Part of a small language model's weights.
Architecture: RMSNorm before each block, rotary positions, no biases in attention or MLP, untied embeddings, normalized queries and keys, some layers without attention, local attention windows, value embeddings, a smear gate, an embedding shortcut, learned residual scales, skips across layers, capped logits.
Training: a variant of Muon for these matrices, 4076 steps.
Each number is 500 + 50 x the weight over the matrix's rms, rounded and kept within 0 to 999. Layers, rows and columns count from 0. Numbers have three digits each.

# layer 3 MLP down (transposed), 960x160, rms 0.0925, rows 887-904, columns 80-159
440443497484452473457504513407448428472529563477463446410542521528478491530430496549452548514452507505533483623447412491551492417455493472429561521479597454555498506506418526528541513566483395458538427488589484440464464455497547483544528508
465503443483584485548547489479516499480528451536463614525545446448485482572482463584491464570423535492510447492442477565474487507536515519549554509609522532452474541540555489514429485478593416495474511507445402497553508505438427406528543482
451450629491419456467499440513494452562513552463583532398408489504536546383523496546497495537475502459510488470483446532451493552424520569508550579517546640487518478465432515464423457525485524448395465437500505541466462592546555612472482474
447433502487549483472440557476484516506439549486463444411601490514418488542586485615438420527530567483432482535518427523522511506503577641554497477526499513551514429547466524512417529528422488452514464449500589583456511596508451548440417536
592453555539554539422513486470529477558504528531507558470608586490456548501502544467498440568532510574483468568576492534449583444414594580465440517523481479543581521560592461556459458447409512520526526487400523552476486425507533492457462472
546568589554459591466520513564449593478535565477584414495430517583514573572477602457488572366361430497404457494377532569520413534496498503492526525509403520504468480452470488496538522388618559488428608521508505517451462508534400503504469432
526484584554474458539553599571534515488496460474569432458474520528484420383528470559473510545458551520506546486471418435515447519536584454485469510465463566412561433509493544486470459466528503555460488505493464459412449582574453531467420477
546468437376480464542589525526489443464584435502548512508467389456538438515445531528512498483496569398522482514494523515463559528526510449460540504523604493389502509578476566505580573554537442509476545525459587464588451530537393551547519441
504562443484486573497543600507535460501493475553477452516543602508506503530461558459524603483444558575492570528439504474457406517556518472625477551506585498542476585616538481480505430539464523406517448508544419423514472477535533504529474448
495544489504469585536578450442547439494523503517467580566633468559534551617543549429519530525463502534511516529495507524482555590546451450511515524527443476538506470473511612453497525488542380512508535496485528560507587574482458483523568461
520493478544497526526437504499460496546482554493505543498511470592483541607540439566466563485520456484460502469528537469602485541426523390619485586470473496615442449476550531533491513506577533570374560612516459505515420453504375486424447508
432502481503600520534467542523536521561521445569411606526483540439532477522567493492577464508513464538641464491538565518433506502535557442471553575494591512477508472600520469493482555488372486520490529470469412559455517590476567413359461503
548459512505364492572480484603447484475490482443470528492515538539585536518480471476553551578494455392525474429438552485437445462490456489434466522595507485464465467518508554549473535553552447618437404571507472515552552482457537581567471437
494418494464447472430526457509453527557469522522553414413370555451542443611538535443471426474458563408547510573539461492541575497518491441461392542389551468529441566596514566486423411485525503562512464444478443472369573536458544460497511425
491493483534456644496483404489486481389487606563524468473536434483544565499502510516426514491470523448505510503476477579490554483464592536382501506433630421547467510459528547444454498535487562569437518500415515549506562480518523393565550537
540500539513542561492542601440420449485504531517427333554566487549432458504519471551498462466447477470450545507410491546452584559451572489565459564490533609502545504430484478478400549536505531537500364481491444478520458528560420489516508460
445496497542502503499468525464556456505593555509535470528480508488527510546446555505517516499542588521467481501653511525558538537510436467438496499546635544471507458493482569498491394496558420500577532519520522602499424542492424413437528456
525432427401552519538408467504489533489509562556507477527542549494457548439443539447476537570531457478588485533525536552438545501568574511565537480551425532545470504511449560571448478477540636561503458498479536462499534413482455502552595439
# layer 3 MLP up, 960x160, rms 0.164, rows 888-904, columns 80-159
444426514518508393426543449582516560527462507487532520566586437519410457591524494501534525509422481456495430496509550603431573604519442433474503493548477549387438571532462578568488485556516459527416614573478453553492456427460508503502551505
519426573462391508486531556506525546558490603539475510405521523543397505527452491442473444519499494554530464429477505475468464582482581583422473458469447527545510469537507519549557451518468330408440552531595528581472558528522576450619494419
462511514529522428527409511433468568495485399530456511529535474565507476496555624437496408483411535382428430462540565485592421477550448591394438531479481538503551430435435425412466496455477468494552432553504566501476490547517493542542470480
569524650512532419483521442558553493588506466504579564482527558408433522548545518486443518487507413555396459504473659394494470519497433556382445475562478424516540486594510468580508509512462545489533464513466538480405512513454514529471534534
465423481521443468529548480586511591467497546495455554515454520502513441501381548556547430403450527466436430475490486548473528493420536540412537447633440549475411457546410503528393501473428515406365522589656500520444590473496492575450494504
435516579551449425435426580457437516492583478593434515641478511539473519500489491487516533515437567476482586502594453452461521566522547432545471443518499503560557522549541462569507575426511500469519552489544477532477529434544456594547569506
582473478561505490493505561404505491487504502579516491479483436461496431533549482472622451510476483536532575464523504482584513467508602454510548428499504576482418536531428603432478519571442493512599475505506497512421455466512435578446434509
490496525483532490469595542518518582457458578544394457469686534439508471598430460522626540603550491506510510442440534499426521531519486465541543511612575450481474564366603444485476370547501493527566464524519420477507440456503600461601573419
471441569492518478473474456529563499409556496562393485500622517413429482405536500474545588479513477453492424473450564509496513461485541533540481531510444486544457488494502542493463475416527506559541549535506521541545514451587500555441523482
434532485562515484516502528537474573572419497544501525473528541481581547517386421481549512470454540525507566511406541562514501460539561415532506482525562477466440481388546462476569459518446460476425663548524502519480472587558520512494542460
404453514403489520525402609424486420509471430418509502487426452454520489486524448505560545431517571519493576519576487508584481505467590468513582574466521562454496477445456416484529549399448415396519600624486486536465504489497589446535530512
530456500633488516558504491469484526508539443580595449567466487551440481444548478565518529548480512448514529561525574469545535477491521497511493452467537426402549486587483439551618561496450429484453506579437438535538492512453524537535535566
514503435486517537447575511472546548489479475480424464551481516491472576506543427453476585487508462531471512477621576437457461515521402489501487534547441448429534522488441538515539567451439503647532506434590397402418457464463542491477500533
502442441513428540530484508484494449384582531541464566481493491511523525522573453538455482548601567490569483459471523513464446433601431492403508507542542451431557509370476493594515593547534466522407381473517429561478516475494496420583549460
505544501469442487507507445514392519542556510499534516508504434514485604588506438429550518429528571493533497506470501542465490493535530508520557577497401467534479426479547468496535460538509496519448565495464549472593536464498508490557562484
518545451542557403405523584396431468461453514455578450399509481450471547443530510394470534494565508474449477536531501444591421501592465423568497465573470543532494521509508561345492502502510560570523498490503569432561507574399491599547464583
526509510547556461503468520588632563586537493475414494525454519464551413561441558558467515543543443490499454533557543528465584501441415427565475608553429567482466571453528569561572593506520511459499576495594444496522473486471519521515478488